config = dict(
    num_key_value_heads=4,
    norm_eps=1e-05,
    tie_word_embeddings=True,
    parallel_block=True,
    optimizer='muon_variant',
    max_grad_norm=0.5,
    decay_fraction=0.251,
    decay_shape='linear',
)
Each number is 128 + 24 x the weight over its row's rms, rounded and kept within 0 to 255. Layers, rows and columns count from 0. Numbers have three digits each. The size before them is the row's rms in percent of the matrix's.

# layer 2 attention key, 128x64, rms 0.228, rows 42-95, columns 0-63
099:115192162136135087131142125124116134146133132104155098138149093114134116127104080086110104119152132174150115104150166151137119107123131161161079141143124136097144093153126151168103109135125107
080:128140119120114131159123145165142158167130128130120136153118107085077105123125111178143187125108111173098116128120128133115104125103107144106081174128090119159100171113135109125138120149130162
082:119140147103095103057136088115095119136134118075111157111165135153141186132162085135111111137131127135136107122153115159121151173139138126110091129141096126127109132140136097157135115157144107
071:157133102168124137131132146163125115162101123141110170144133182111139094143152120105118152121083178165126173105134165109100133114123134111121121077133122145128159127098130130102110123113080152
083:071132152119144136124135133088125106125090164125125130137167099125160116109099121111197082152115114161159134096166134085123144149123123147160145130140134148139087153107145122101116132136095115
076:128115122081182117133091104158087150152160105128101088130123110141147128125144126142124080109103121134136131117168149129113155181178127111094112068139139115108122140139148141121142123163141123
084:114148109119120132178123171136098143146094107154129129154113128170100145133109128106128094154111142151093101144130116154106063126129136125151144098127091151095160187135139095145138159135145127
080:081121135105153100171145125161147141133152128087091128117192104121147130143117128120123083178114122085141115133145134148107099070109167139142130153128159114135117120111121161114151106128124150
086:133127120153136115123105175123109128097136146099171139099138087118167173134139145120091099143135117130093102111132150089118111118112065175107099145119146119158122113120181149131154153129144121
088:105135113096123143127127122128098133126089153104138133116143101117146150104153130084135147157152112153109185156112135147112209116140103107147112149116130115093159158087166154121162138108136123
081:104085105108106095151116165140091132123147114104104161159151137169092113143116111125153095129114134161157149114082140090149094134096155117176116133114153103141124109172139125147147143103117112
069:137121146154107126143098139165110095097163147130119122130076124141086118158097149122081120095118111129122127170145136148176127122110138114105154154080109179135120123162164121105147140138094130
066:169115107119157118106133107144118159107118093100127123200142152108124132072104175065146099083122127139110133125127166109122125132141126128129095150154127126140150104138148135100119123156153148
078:137159107135153119150126123114176128082136135114150122158166142123161148185143144086153113135126125152120120136154127131123144113124127075107125137108123074068122135078109128109136114109176132
072:109117092108162170131127136138141129128115148111115130108133131100155108097118085165102081125166122125107168122165166127113146101152146165118098093165147101132104135144083127158132117088155124
068:136118077127136091105140092132143131131065157123134083135123113175097149119115131162143154143096143109124097103139148085144149093112121158151114108117154140095112161169103142134113142157121136
090:165171138093143098110087145111113162137145156134107178149113135170130098107115082096143098144146146137137134141150119134080130148094125115120129120146109149114109109148092163072137114135148122
078:154113150159160135134120130151136134152178164094106124142184079125107122162066140133150096123132122155105126119105110134136134102136148120146121083131165128124123126109085093099103101119106119
086:118153113097134146156150098140156137124172140141093161101146137111159097136138153109105132083119150115120144152103110119109143106102125085093168106125122092113140171184145116119168164138128136
075:132132121137191122153155163096175133148099150139145151126103161118113127129097142124154065109134111109132114139116086120138108114191108118156120133162118110144149080131117140099128117151108111
069:142152124156173089130111137067151148149104156161100091130165127122164120130134141081121105120140119128097121137101130080108118124140117174125134175142095127151138131141144099125147097097124155
078:095101146165113150135166126181161098149129098156119160173097142124159161095144123091112127107107116117141138150088140126106150130095070118099148148161103134100136127132141125143143130100133121
091:123126086107129106113095112077117164140117159137150105102147121155104136093118134154144145141132136109104085124082102159122107142098128142123172141099196150141140184132115120130151135123119113
093:141109139123125145107117115151146165156137091097128142093141178129136129120155096152145151128081083121139155116156110147160115167128116106125098122098140152126132160147083060122123163120140141
092:107163176134145123164127151143116080130117123123121115132098086095191140146094137096107108099155132094132139166156126126117117087145134137147110117125111113121109085130155169137088159132143125
084:125122146115105101145115149118142115140116140110144134157169138124121156156107111094162111155121155171111120097070148122119138134099096107122178106097140078108132126125127129129145062144141085
104:105128097138162143119167103166140111125080161123161120139153108129177130105151120177130145119109113115145144109141153118099163130154148119099081111123084130111127157116090141123103164124141167
107:119145110117152111129149137127127163101136155182157129151174161154144132141130119145169162130100124103129125107111100160151132153146148107090094109120116121118130147108076069142165098108146109
098:121105093128112145122136118113101169096154146148124089133174183107103097118153141138132100152108135134128109107138091171159129139103131112125165171099141115119147129158103094136163093101154115
101:134091150134081098124115143104136094130116110135107115099108126138096133159101118099104130137125126166138143120110138101173152117056112125153168132143139161121134129138187106128170130093100127
119:138100141163133104132120146119119130090121119097142112126153130140079136150119134168121124148106129176131119129072128154182092126111126146134121147102178128090151112106138124117167091072148130
077:072105111160084152138088138097110116124171151140125119145163127098167146151091137088122123130070101113129161130139158088123102098132135108141131132118119145142154152113120135128079146124113128
088:149125126107127123102125107117114090088113126117150134079144098147106129124125134146053125118149123164135144148115135150164133175118128138160136147108121090120098154130150186124132104147097178
095:160127137122161112128155149146099132115074093118126110158117140161107103157141105147133175163119108118119099112164139197143135103138095114145110151134114112120099103124131135160139082107111159
087:127106103121116135132092131095168144160114124094157126114093094113125163080157136100105138169141119136096091168085125151105116131122119173144134125092144159130127137118163130165155099136125096
099:159103167113132114126140146133082168101102071162137124112130168168127129117125129144155128106105140125147089091167110098126089169137121111107138150116118160166147120120131131128087126088119143
104:136144120174127109135129162108134140106106103095156123144116123142149150154132130112123132142104158057097066146159118128107117141089154156119142138163137108146138131125129085115153170178145131
113:103132097149142138104115075114129121119173144121171135124115132162151102127175156145148148147123136165130150113148113133130095134126159113100095131080115151112131118127072136132071164153153133
109:143135175110107118122140104101132107128136179143121133117171150171169145126126136093124118124120139094143134134138146073141166076139121101121140110182115103155096133123127135097127121138076157
104:120108103137149156134138112145100115113177108103156104112195049136154144109133146141107126095119123126156112129122128153113133163123137080127106137091160120118137162119122125146124174131135158
089:110108123115156134123130131094138104125104105165157140147163115135171179140115136116142163108116143158144165129093111147180101124136131098120139120072153111063144150095148106139119128127106134
103:127119144116125135112133100130147135170142109132081144154121125170166155171126098102137130112101086099136169142157118096152101092129115084110120106166116123119147116158168104138094172137122122
088:138154134152075111159121106107071104139151155134140097164124108113118097149132115127132119172141125114076122112133156123128077129123158149126122103154118159134099122172148158116122097123177126
096:123151167134103164110138093130146108168135142125115137144127084138139114121134126107094107095134106153146129159125140071131151098113124155114103106191097085153132105160147170145094121133121120
107:104126138140131156153127131139096114103146153126154118105186097130132116106140182143145146156118155146107096108112060142170099131153168134095133149094163117088124101119124112138157123121136122
106:159120209133097106155086132120123137171120133134117170110092140157110141144105103130097153144132126134134157133141159133113097147109090101130115101134110139130097142128165143091099103138166116
095:135097138125140142149119111115155136113118143159145171091097145179122140089128150111122145133130127147096123144076129146125124140194164114125127138081132165105105110110134088126163109140078128
101:135132152101157146112108089150155101161146123095165119123213100127174116109106125108151136134136087131120155134122096132130094093152138119122088170143143115092126140125126117127127143158120106
102:134110125122160137132131119145123106123131136139129128090149084119120124098103122144109135091149114132095123118077158165130084117187163166106131160139187096124143106157133129153160102142141093
092:122137089160175165156132154146140105106098133078143126142135093113161113154115131100123083108116132162119120123132165115143151119094184142133121136112137106143126121095130141159103157157117180
085:084121099104117107159097145133159123111146144110135121108188124109131126102095131115139113130166110163102132141116163137116138161138151131141133134091139176105134097115132085109183072139119144
098:161090151108131133151075158133152180154133115087135159151137136121144146150119115123156106114087133130120169135107105134116146130109102080124098120101113089157096132135108161106104139139165157
109:171100142099123156087162090099117124156130114139140150171096158162172127119122126145100143098097130097146128110146115096118136153142094119105135128173106156127120140148066130115125127102107144
100:124131155091154133164099166155113158084117105105134136085175119107102145099128153109128114134137123150162128149152102142156151090123119116121126136085174097120135075104121160137129100106122139
# layer 2 attention query, 128x64, rms 0.226, rows 43-95, columns 0-63
082:155146109153121151152094136134110130119135139086143111154143130114158145125147134096146084162167098083163136143142152118120091150126197124117142124146135092109110098161110118108130088115142090
074:130133189106104121145134119138112171134110110124130085143106102108133106139123140100129127098127148156108142138156147161088147139177131141160150094140110135084136169154152143113136153137069161
077:120134145139094152094134115106091103109130134140154147159153104099102163140133150150118131135190113143142145110116083120185088175128139122148150112123103135128161132117115127138134167110113073
086:129112124108119144110118117117115159151152087164066126129128188138110132121106125122148110134145135084108126135134148149134132085133095090121158161122100141157167094184130139115165107103111119
077:099088139165088167138130131102108123142092114110115163117172166131135125155138177117121105150114118129141142116104145157060129098120118140166125147127137117150096155106143147137111157128083150
093:145088140124129135104125142126126117117153120102141134092141105107090106128161135153144136127151077076154122092144113124154118130157150122165088145130188124166083153145136122106175125125101152
093:133097142128145151137121117147115108106151102094117120118091190164113155139147121151114113084135131112134120138163149118118142161143139079169091098100141092164101095128142135134131157122177111
102:134124113106169170162164107105125144117104112152102141130119120168136072100102128138114099125106153112109145146152113131122167153140172133140178105132178123106143137134105111147090122154093149
083:123132167118147124102138125115149151155124096124131167166133135135121123157109149110104145133127107132136066157088091136147139123146157100121161085138105089138145117137123116125075119202121136
079:116130148122082134130137096114154114170133117145152131107107165103148138094150144146149112126144141057103158139166080130166145100109131112126094128124146086116118136113136075104105130112136099
081:123161121129126142117150110124116140160112129122158105140178118147137079110130115157131153124153126112177106087145155112131093151135107190105141112157151115106133136131135148203148139132155103
080:140104145132120150157126103078140125120126166108092113132110113113174141156173139139172121201136095122094135126109133128117161109109111132128120142119113134118139149125157066138159131106105095
088:074112124111120169144121168136087152126097137104124156125171165144087134133120112125156160153104127155105120096108162144158168133135125122144122165096113101107153107108130087110138155159118117
085:189090161147125153166129082118121152138131151154158122140089131108140185133133169149132120086094143099149129110102113119096110148138112113140140143125125130170128109114120142084095125126153149
078:171108172112147114140150137159142152168132110131130183159140085125141126117141112109114090097094120108110158128129172138107112142115140138149118121135146152161091128112193099104134097116105115
103:143115123127123116132128103131133132152147129148116102166143106089141129135170179152197129108095140155119131107097117136186092118141128097106108144102105122136109162135111101146080112130149165
080:154181133159108146171143160089130163089129124114106119156110112167088137134139101113138171112143146106098154150163120123098095069113140145132121147114092138142128111136116139152110159145140124
090:120073147115099126123118136116117142137113151092141133191129131106143102155119105155126152139094130145154139112137160144142130077104141120152112142162107120121050101136112081140118147113132158
082:134096128107136106113101129147118130112128135088109134103144113164162164145153133114183147103155109101088147126106150096131186109091127143149070130120115165139110141138113129130093152117153161
077:129100106112138142160103113169142143108165108111152137125129128107137112127098108159157147164076153144155155146143092126150135140090119085132119143120115107152142138088118135131094152107069175
091:132161116144143135135146145096120112100123156092120121113179127153170113186085131172120145140153155146121146107130114093133118138141134150146100108138104146104130099133131072075168141117115144
099:090074136116098108082087137133119160103130127126140134153124162105070099144142159130144149135134180110121112073123096140139125137154128116129160160122150149154105129130110133126115113105160167
104:142114133167120158182153091145182131150100165113111154158136126104152161146115120125136098140138129111101129146088169083118136114115116171121114131168074141116115126135105152124145097125110128
076:141127134157171131174153120104142125166074133134127149112117105115162161118142118113095123076162077146109104143172127068120112113138128137151119129147129132135148118121157144155122111159100100
084:102138126113138122099134121126086139120178100121136096114122115131123077126124143145138097129101149153152110131154102149088121162138134101096141181162119145148150146136101064104175129145152145
115:110148156145113141149160112171127093162085143123115143118139103106151164141129110114116151099114080107077153125103126095142146090119157167155099123165140132098141120141168125154151158130108121
110:187113123138123130111158143130141151111118129120113141154082165151109129166155100198131131148108136110144142128133135155115111132106121121116095116195070142132109150136120152092135133105145147
107:149130147147134150137160093122200140151094140127162106129107150163154119111107144181150154121145122124139136123148145146136114144150130127096099103131123169109096147156100081122122151108078106
104:141128116105107045101105140082077145111135096112132089162143145078101136153122126110128147144157162145122086108150143130128098132147108117134141137153123133134139128137133147116158077142141136
106:115129137109137155185149105119149139141119129102126147157145108162117146109091138147175124129147103108089099147133158139122117142116141161131056113095101143103120153135145069148163128128126101
092:113093092107125093099096150088113159121149104157131089142139128117140159134082118093133148175122163110148127125119135138154175136115101087107119129124104124110169123122118151150110095172157117
105:185123173135119119162115111103149138109074146131149123128136078116084163111130092137123174126124134169116111168101136127124101135115087153141119120127134108134130156093136148129109072127114133
097:100143088118123122132132136167067115102075117112114125128180115129131112108155093136154165148132117131104102116139126134106152151128159124164076075124131084151112138107107143112160128124128115
092:121125159084139129169100104091153148161146121084116140115127108160133128112134117096149098138140084116144136146155168130082102131139095142145100106149117176123110148160138166103149092113130112
109:163097110128129143103155169154121089123117097185119098119136136133135115091087128152135141165075136140110116143107099123111150159100120131109164160117149121139136144078141150168135145116092135
106:095133155122180091165114130120114113153162103128121127135148082123122110133124179081162089149114160125145125117156156116097094113126134134140143095127167126151083120170134118137156123154108117
101:128107140138129135134130102127150131144116128142113122133081093174132128097125120123110134150116096111137183209117148136128128121070134119121115093120138175116156145097173146122151118145085117
111:140168151131107091127086106119105100074163125120165087125124132115119133151142157114093165133167140134132116086128122160140104156144133130148200161157128126146141124121128091138153120152130128
113:147130128115087141155125123139151153130123163143159157131103071140155121097088106136126121126062089151144143150099153142147112143121115132123125114121137140092094165104175148166117129139095158
095:130116073126139112125099164122125137086113127109185141147125119147134149161089090112126171135121155134113124170100125191141117173109133122113080135105107109124120118128153132128124171151122148
104:147117101150116114113136169109091132102107096142174144140116137114165139173137111105112119105092142084118124096161109134114133168139126124134122141161110136134145091141208137126158162134108133
100:145105128127103153107138096131103112136107156155128078115167127109130158083128105136099076172140111091095154157154122102114164121119158124115116110152143070152140137138128126100130117087127110
105:122145171131110150147118114116126115126099118120138159124116134136129145180137119131100113078144089129165110107116090086112112157168124155151175132179081144135148093111138136160133098112099132
103:141129115136115173153149090172162143119135147102113116131145137169143170107123139150130118118131096109117140152117164119122115137123177156123080110126109105098107154145147066153180142114136105
113:182113123160133134090160138103104110092140111125134111101141128099136127126105113158080133152168156131111171140169116112080136162126134136103165129150148110131135123126110172109103134156177133
099:163113125131169125170110083092114133097186115083136107121141126156088136103131140125122157152172119139095128135127178169136101134150155108117099164124130136087125121159115142112132119147132132
096:122142117151105136133110142161144150111072162112147167120150141138146137155083131095120165109126079070112143141118145122110129113087124106131121112153097129119120118109179136157177103102117123
114:124128104165122139176175100140134121141071168113126179120131133154115154131088106152113133121116109103110134102108183106162124074131120139097094122129121113121135116147152095140154133104116113
101:111131134107120128176066139130137117147117146123105142176119102127104146173122099069144120132127133182146132165069168128159106123106114125130105104110138097136128131109128139159121094120129131
094:163131131115101132137083108142160159131169152116117098146124127121108132109109137126135111151167124164077157125090183170160156100089119088095116111109133143120118112162107124114117112121157131
087:142104164094151133116140136092118140151126138153090160107091136128140130136138127128168127117165112144161163130147142131095128175040116123131156151159091149136095138118121146129113124168135130
115:119103119112135108088119121095091111101105125197135098117106092139143135088128154131095161140126138143151102109135112126139142137128115141093160177122149176129135131118145142175127147127080162
099:135152107124066158177130109164163157141098129123093165127113190154140126151097144159136142103118122131117142118099137109139129131107116158160150095083103127136118153111113112143167110116129117
# layer 2 attention value, 128x64, rms 0.177, rows 32-85, columns 0-63
090:119199125116133122123108086104090143114134103086113111146122101124151159122145096153116149121150114118130147130133127149074138086143125118153114146105161105158141148062131124141121103147156157
107:112119106152174111160121137111163146114111077143111111108128099167108094147100148138121108116104087116116136123112109152101166166138113148140154119133112151104145172165126137119147123193101126
086:127119111146116093115108155138130166123163125099105120144124142137069160124134170135112121127156095118111140098164088063108175126145163138140137116148141113098111134157091118101106158143128110
094:129141098094155106129099102128127156176097110127181104119117099144117129115126129142110132145137155120124115142114114066116135117119144095112108165144101153145147133136116171133168124126197086
101:162103131119102114136156165158146130180110157128149067108148158151079098137143122102145104124141156176119174142131115133114106094115124117122133137133147086099125164103138105123151108119106125
098:096123174166153120175149129063110109104133157154095134128084124123129131144114096112146126110107125136097125166150167149120179106103137127096156119138141144169116127135090117121151144110127120
098:104134114126069126134134149118146154147165125134102118155142124099119121169128189150074143129092127175118115103125128128087136101138099131121107118141101164129136122114094110155141103186130145
082:106112137104131139095190103153138136112136159130114154130115091089125079143102129100103172147110137130111118151087145150112175089164113108157131104121135118076122150150134135158134142115113116
109:126142164135127158151125138104122118163136131088159093129120125099125172120156133147147128104077140139116128117120116124140138135103120110138149106154138157117147058081166168103156119073106139
104:099111151147095134149181101119153142070158100152147109108119125118150128143164089134104108198113127131128174112114117083108152144120126137145138137107129111108089151100130135095144127118128119
103:170108102113126135162137173108112113116115130151136099128131107095135119160124117097111102126154081085135098106088147143147140151138162087128125143174151142136145148104079165103134144131158156
103:122123107130098131119129155141092176195148109135147145136138115113155136142122112162137131136122116139150127136105125130144183098172090087112148147120123095148097118136123134133079110112072092
098:119147152104159081163115146160115099112102141089117115186133138124145122132174136120113093098095151105145156136129129154126122140167182098132104103118149107120092132095097122117128114103146154
088:117123150111126116128101102110136138086128140175137128106145184116148112108119116141103121101136150154118145132074122097116097096093161143147145104155133167128108094135117173123179097129093150
106:130171130117101159103162124108087146131094164141106118108113127104175125104138120173138123130125114106115076150142087091130145129159080138123094118127148132081131149155156113167130133117128101
093:107134112118150160110114130071148121109135144103135138105099127112107114184147158159131143107159139129112103128112119114129130165166167118089082130141173141141154112115113121174121122093117077
102:076117145143150119134146156139121131110115119084104144147139132114131116164117120137136137171129141206123091127143093130129123109100141161122118135125099123144101176058165108136123108136101140
100:115149150104144118132160131133121115129155094119155157122122135127123145109131121172129092198150120101133086134077087176124122123101108122145137118170124145136131085183127115113119092118105136
099:149152143085139123115152125115158165130108127123103085191120108139117108098130148124131125134110153116095136124064130113126157170095152083126140130138131084153124119165138119140089093132112152
095:143129120113090128090142078145133111131128132154151099161103148112098153121123126170143101119130154137130128168147146115124139091156155155096087095150108086159158122149156153089168142124154136
102:170108147109111128143110108140112111124106172135153108122160078118134114145142106133126135117158120117118151102147084140133112136101130194136121078136082105156164111190139105136121104114119110
098:111116140141079114133111098140161108122154073136126128161138132135162165091132115129125118123130135135102086086100117131157120140164156104147151102098111083164150152146107096176156123132147132
086:124142124082117129117107142122076141116104108127117158125155111136091155168153126108114079097114117173100126146112133174168138139110117191141141140139102143144162104143107136109123174132140143
089:133103135095106116127159123122178150145146129140144169135089087105079134105113095151119127105095132172147087104154097168146133133148126145108138130125135157110116166115137147132094112076103130
100:135123092149122096148116147140167137086123104122144085137099150107143154115139115087146136101089153073134102119113135129125155093133126150092109122162117132118175105123128172158125145175097134
089:111101114126135120163163173132096143103169144132141130159101108144128161110102135116127161146105124087125097149148108168079129155117143122138159095107136143124122129129154126088090120143063116
085:092100174154156117127145149096134132093121155108121127109113156139140131164167108115155130151164087170133111092079109141076169169161138136137140140109118094131132107113129132107140141136117148
099:092103174116189133130139081134146139117164115167099132132111153091123140161157155099123101140122127110135118146125139094170166082097132114126089149138103119130134124107150137105102101155136116
098:092137124125128163112149132134167114141096113156088109154106154091119177123157097102115114127153121099132160093139141170171109136147158103107115133076135155096155119147135136134139121142096094
097:084134120168095130141127096112114167113130122136141179120120133135091157093141102155173117114116161148136116108140117126083118104130128119160155141167114125124146121138132124148124168047142127
104:115137111145133102159125148104121130138093159128154152175138167132108101099092132108090127083182144136141155124120097148134169140136151146123121139136115158125129100110119124056102147145121090
095:134111100140155097156065099145119083120092140128133134164166111105116103116122137184152122115081142089162149122104117116110114103173123174123118128138144127134130105155155129154149123124115140
091:101129114156139115101116172113163110191134108099186102114116116130133111093156110140131162119141116163146110098115146132151111114090105129143139135134158150093152109141178092120133097100132113
104:095121154131120153081103100134118146135132101125117125111135147106138167154111154156120136135125147136106112107101154042155097150162076098129139159149113092105120121145117150132152110142146153
099:164135112134143139154150138112138095128113123128153106166127149112142150138143110170098122167122124113138143071120132118111141109161136112170106130142080053152116096119144147137098095132132171
109:172114130156128115117111140094171125120133127143064120105101119089110161161108117137114118170147112175092143117136121123138150096146103114105135111088169175139141113120101109119132159104119154
100:097124122124154123117076127123123142130131133106149177142108139112144114127131122108133139142123148153136097134175138179104120115164138183122115124091071098163133098118143129169117119097116075
087:122133166134120175160153152119134099145124117136142111170117157139154142114100145106114136091125121119127126099121135159164162162077170156101141111136132104155147091120090120131120184126146167
092:117103091110112122109168115142129151052121092138179136131145107103134076129110110129129121122137153158120135152133105106116125110154165150169105098154137146120121133105162136098173140121107152
101:166153115129105121117164136122100144110127129154090144140096137136132118081171117115124108117143084071112124142111095089176147133109145151104126136140153157147139128147106091128131139187163131
096:126141140113111140104093168107146181125110128122179093105103105143107105131127148112135099137177113150127180122114121096144122136149132162087136152129169148086095129134138129115089151105147103
105:178118134117118139118116158114091145141134100144114163139128117142095159107133156120164119145107071159114070126113130103130142151138109124131152110188128136125161151115082117101088143117096145
100:120133104127101167131089152125119140128108105108131110113164141141135157098148144140148095146122094070136144115165080090111105166130116177161165152104142122103132098109133162103123128117153108
106:095138179109159160153148139115111088107122150100109113136086128165160125122094131166135159161096124149158142139105084137091142100149126148119124149161107113126155163113161126135110158118109107
106:148149133105126117107144118157127139138145130139123115135106139107157161083125119120129134148107106096114091123171128138140133086124120158106127091178117116158110170166164106145087098184085138
105:123150132133141150142118118131120109108112160168099104125122135114121151154124068114156152125141097146156173160116124176104141098154124149173133072116092073149125116104160143124106118132139142
098:171191135127129138097103079158143094109131149129103149106119135146122135118108162178157137124141132101150095093139143113149108140118164154112125086084131090163120120123107118139125126134122167
098:090124117118130111151100128166101115149132104119132114142152089151127151163144132176097126139114113167094149119138082160163123114122121174197135141111133130122146110114158087108139138091133117
091:093129164087152138145141156145110093108117090131113106152094140133151171150122123155108103113125112122124144183131141146145169132138114117112117166139144126131112093099076144109161117141104071
104:104141136152065094117121134158144130135153125122150167091138124136138101122130107158154127082117141137138159078073098153150098109178144191116129125144136131109130126128150122153123148136108132
109:124118062129119166106117135113121112117105119130145118162136117124147145125131167143148178183154145107106104133104198104145116136101160123121093139106141120124162180092138123117127144138134123
100:088079078140131143096108131135119100096110129086083110132141158148134129108111126110121167119136114086097095124122141150132156148118137090138155140122153108119130115140122194130182105134129125
109:170125185125149113109138122133140128163137105135061156141138111195132132107117085087137125128137125116163108116140124130113141102116140107134144129129166122119116127096141141077172135101159151
101:153099114107115100161091089173090119098166104123145081140165153134135185129131152121097114145137138123103159125098112156137112126130143137139161158127152139135105140174102124138122139139084111
# layer 2 attention output (transposed), 128x64, rms 0.299, rows 32-84, columns 0-63
105:098157110112115113125105181068138115102119104115158165160155123117139156144123119134133156086130135137136143077114147146131121114191110137174099134110124095131114130100113121111115144158146163
111:135137141144086144150165111121135150118126112148143075103094096124034169112154147146092100112145120151093144086134141139116126151123159151128138129124126118113151135137149152153141121132130103
101:133119114148117105142129144117123173142127125142101103142119162138115207101115154105095109128130133118101132142146121136097144102114104108141090128166133151131110124161170150108138139155049119
110:109110118160114174132154135125140155126135122111158132115151171133150116139088080126057117118109133134165145137102111103136178143128135120125164191146127097119122087096113143109124105128122125
136:126133108131139105118115101123108121123173163118122087116137094119136077127123113110107117145099159101122147174147142153095133102095072142133145148170127113101147149157161135165170155133154107
113:083136132134141128127174084096130135130135137122140151128068099106091118130168154150158108108143155151099114146171125163119173132097140069112116119112158152135125123147135098124109148108144133
111:113177150087111127098133142152069102126175133131130142119154141112139170102158134126057096124114105183130132147144146124129132120113131134131101145108116152124144093117160101164114107140130124
094:116104132184130095124121148154092096114146163100124132118141152095133141149160158139128130102124097134117082162102121076138111146182122161131139158116119155143111110133105164099116157099115151
122:116135108111100112083116178132162149156125142112175125140138134165142087110141160136129170126086132115129159133111141141143115130091122095088135098109138160078155115125104103132140179120138110
118:146125143090128084165126109119161122108129128182161110123115083118125145103156105149156124162128140134099180163094104103116143132144119117177105129117090168110109114124139153094106129127122157
124:160115147102081142136189114111099103144150139133090151143112135123130103104120099151149118149147108152130116088108168115123178100129159105112144158172138126093087135112107141147105154111132139
118:111117158109123114138109159142102178138084120096153134126114123139168130143162108156161061133106118148129121104125151109134118155179104151145132150145126115124097130114143064116164126101112127
117:121143120132121089145132127076137114128120138114128130180137112079122113115127125113087206142141201096122116148107140166111140095160133110125149135133119118090153141134143102143124155141115127
105:105137123137139133138133058134121131066160140117127115141145122137131100137138152120085145139111119117142136125097114140157118130089180107118122150164103171145156105163079113113105154152159149
123:109141145172114123153095164119105144114121129125138131121136165105154104118121166121162087092111102127142097126125072104161097131129102141146147173114127150105146128102174089154172114121128149
107:114156156128115172113171161130168112107086149122105132150099135149102100151117152137129128116119142150159130129158128069126138105121120151095100156125149174120151100121114086116106163091098115
125:151134123128171113090126104149154107131103108122167146147127061094147134109143111156127128139099164169126135134161098145121101103105113144112101126129090146120154142106202122145108142138126135
130:140091110100135102165124151147092122155125114121152154147143087175109121105097148159128122128075108124121106128097101141175092153125149133127188155115151135131151149149106102130133128115085135
115:161156112123142125103143160104122103146105124130126092136126086130124107132118160155114148129130154109087142120049112112130108171130142125101155149157155107144143112152155133150104121148071163
111:110146108164134127141117118119107139124152115166137154165135115127134074132100117097121123088085139134149101155163116129104162111145122143096198089163095132109157110153125109121136126165102141
114:123109146122103154110111102115135131147125148151135130159140167114125142165129124109138134158123107105119130074134127106156147126104083170153153139107070096165164103179108108161112129085131123
106:132117149160169119113102107090116130129104104116120108122131107153161156112097092115123097141146163158054123128132134144143143124144174120131164114090154130122180107130104115141104149164114154
106:129126111114098192111133124116151137145144092156091161157118134081110155144148165126117122099092125119076107133129124122137143119086131130145185135134098125125164170133092102130149146119151110
104:132120140154139060105082137148163157152132137142154124142092136102125147119132143146117099080112128139132125135127094109103141090144108152108173128141183161137119117081128153121101121094149148
121:137134087119119148158152148132116111091167157116121079099119153116155172102140109144123117121124139092118134086151144133134154142135194107095143115108146128132178101158119102114153130126126082
107:149114133099102093112094124135141105164133122123182163153100117129135175083147146155181130138146097120143124119115124149064096160138139119156127115112132129152112156143151147123113090105105118
101:116116150131133119115154130123146097132116162176106108142092090137112150090174118133181182118101115098096117145100108102109131132114134132101112154124094149130152142133123141143145188140086132
112:160100099135120152133170125173126127117132128161146141119100123118116099167138110180101114119079179138129144129117122130156101107121176146125097099082121156125102092146158118114112138141098149
122:143150140127105135165102131114144122134128166140099093164130103062160086139106121163139146161090123111122134108116188148125122095136139142135148100093167152127110128110099131132176109120124125
100:046132073125173116133108134139108175140135108140105145130143105177126132111136148141172114110133168125111147129164113116115105137131146094129158148144124144145132127093080128120129148101114109
129:147100131123113120110139093148147178148119138132107126150094161125118086090132165173100124111141110119157146124135118171080160117134135107123144131128128122194081139136119137122112102168099106
115:085140093141128147154116123140131142108133116113113109139148126169067119153141126121130178148134145161182122077144139147141144108166106113088144141108085124109164120145114100153097109138107105
077:132124159130127155116121104107117135105141110147112158136132147079120158144112161086146084132142162136112100155122052136106137118128140108137133127140093099154124140124120159168085101162149166
081:150109108107126108158152113131145131138114180138138123181097114101102130130137134163153114118133127100129143096133124167088161089134136133128141103094141113209148123120112134127119131082123084
094:106113186120127119115142115131118156131147138142114137090088096149152138119131139084160104123125081124156107175140122145141133161095134120139118115139140177137126147100130138140142053103149094
091:102139117125115161111100128158129115142135117106156104136140167154116094138145125124151146140122136102180134141141116127091087157127167115129164142154103074143119151126082141114160089151113071
087:159135150121119121132169129156117132111164113142124099103150113114092104092139102172113128138141105102137136112057110137149092140115160122140143127183172090090111131120121150131131095151145154
086:121144104142167106160100160142100131142122126114160142093152115147140168139141111140148134128133126117145109167133096096128076142165112129134060132126087126118128150110177133100148074131115133
083:153105176125129158133146142126137139144061136128098101129086140160132174116144131106138126146140124140132125105134136156108193120105069101111124136112170128093122132112135141158095097125111143
090:098126091109156127113106113129144116111147139129174127102168134143147166142116141118102142101147146136112145154159182137095141157130075127101078116125108120116110143146144129111106182090145094
069:118120085121174147132151128130106062131175107124123155152172114101125154122139121164131146113129169134116083097138119157153106120113143106107113121092107101122181137131118107155100143157124140
097:104138117162121143147148089153145136101112140108137075142121120120115109160105104127095180172135180095139147134130138168124131080114137137137070140100126122142109087134159127137154118120125157
086:121125123143161101076169105121083119140140134108146143109122138127136116155120096112072136107140118183165117146113134169145150140155156105077122143149121136131112120133130129152073105156106156
091:148098112131107138178128118112074150170155137136072153134162145098134136142149120106111145127146118109106124144112193126153126099114143096143106098108144136161102094132088155107143142128131146
095:108095104143111148154134104133150139131120172115108158148138138155113130124121130148141146116110131113106131177073145115096149132124138097142090173085128127142117122092090135128135208107153117
079:145129155118132128126151131141132158160153123108113095093139096156125108081107159133062105152151125134156118147134132125121095122143128099100135166153205153122137108103096150151141103134108113
078:109081116129119089141127117101133161159153112127179109140113133103119147129171136172117123116088126117109176131123122110085124159116109067145105185135136135148138146132137146107104166131112120
096:134131163131124147116140128135087099117134140155072089117134164127135081114143116107164139143184150119136109113142131082094148124139135102075131169146148160162107148145100136111115135138099148
067:122123092157122154123129125124075136145156161156130122089180144149138115122117097070170136175135104115135126104135107084080127139133096139148144110126114104148149150133153138136135113080145134
077:180106125090142182136149150113131113111115146164136112149135134109126162154102141146100114111123152148125127143119097053122122162106099088105110145108144109161151126123123162101087138110141130
097:115152174123147071115118104125126158120137099108127110084113121135069106125205147128127154118147126129137131130140086164130113144138111104146139128134123162129127105196106126127148128109137141
087:154146136105149134124108128129129123151141122156174146093132158109167132131144106138091087104122128142178175160126067084095160126174106120120146111143107116119127126118102113124086120126132159
101:108139100120070164151127118155133113142150130150128120111124194104132105134110151172106134115115098119106139129137141098130136134129105148116103156102117141146121120177143102158113137166054109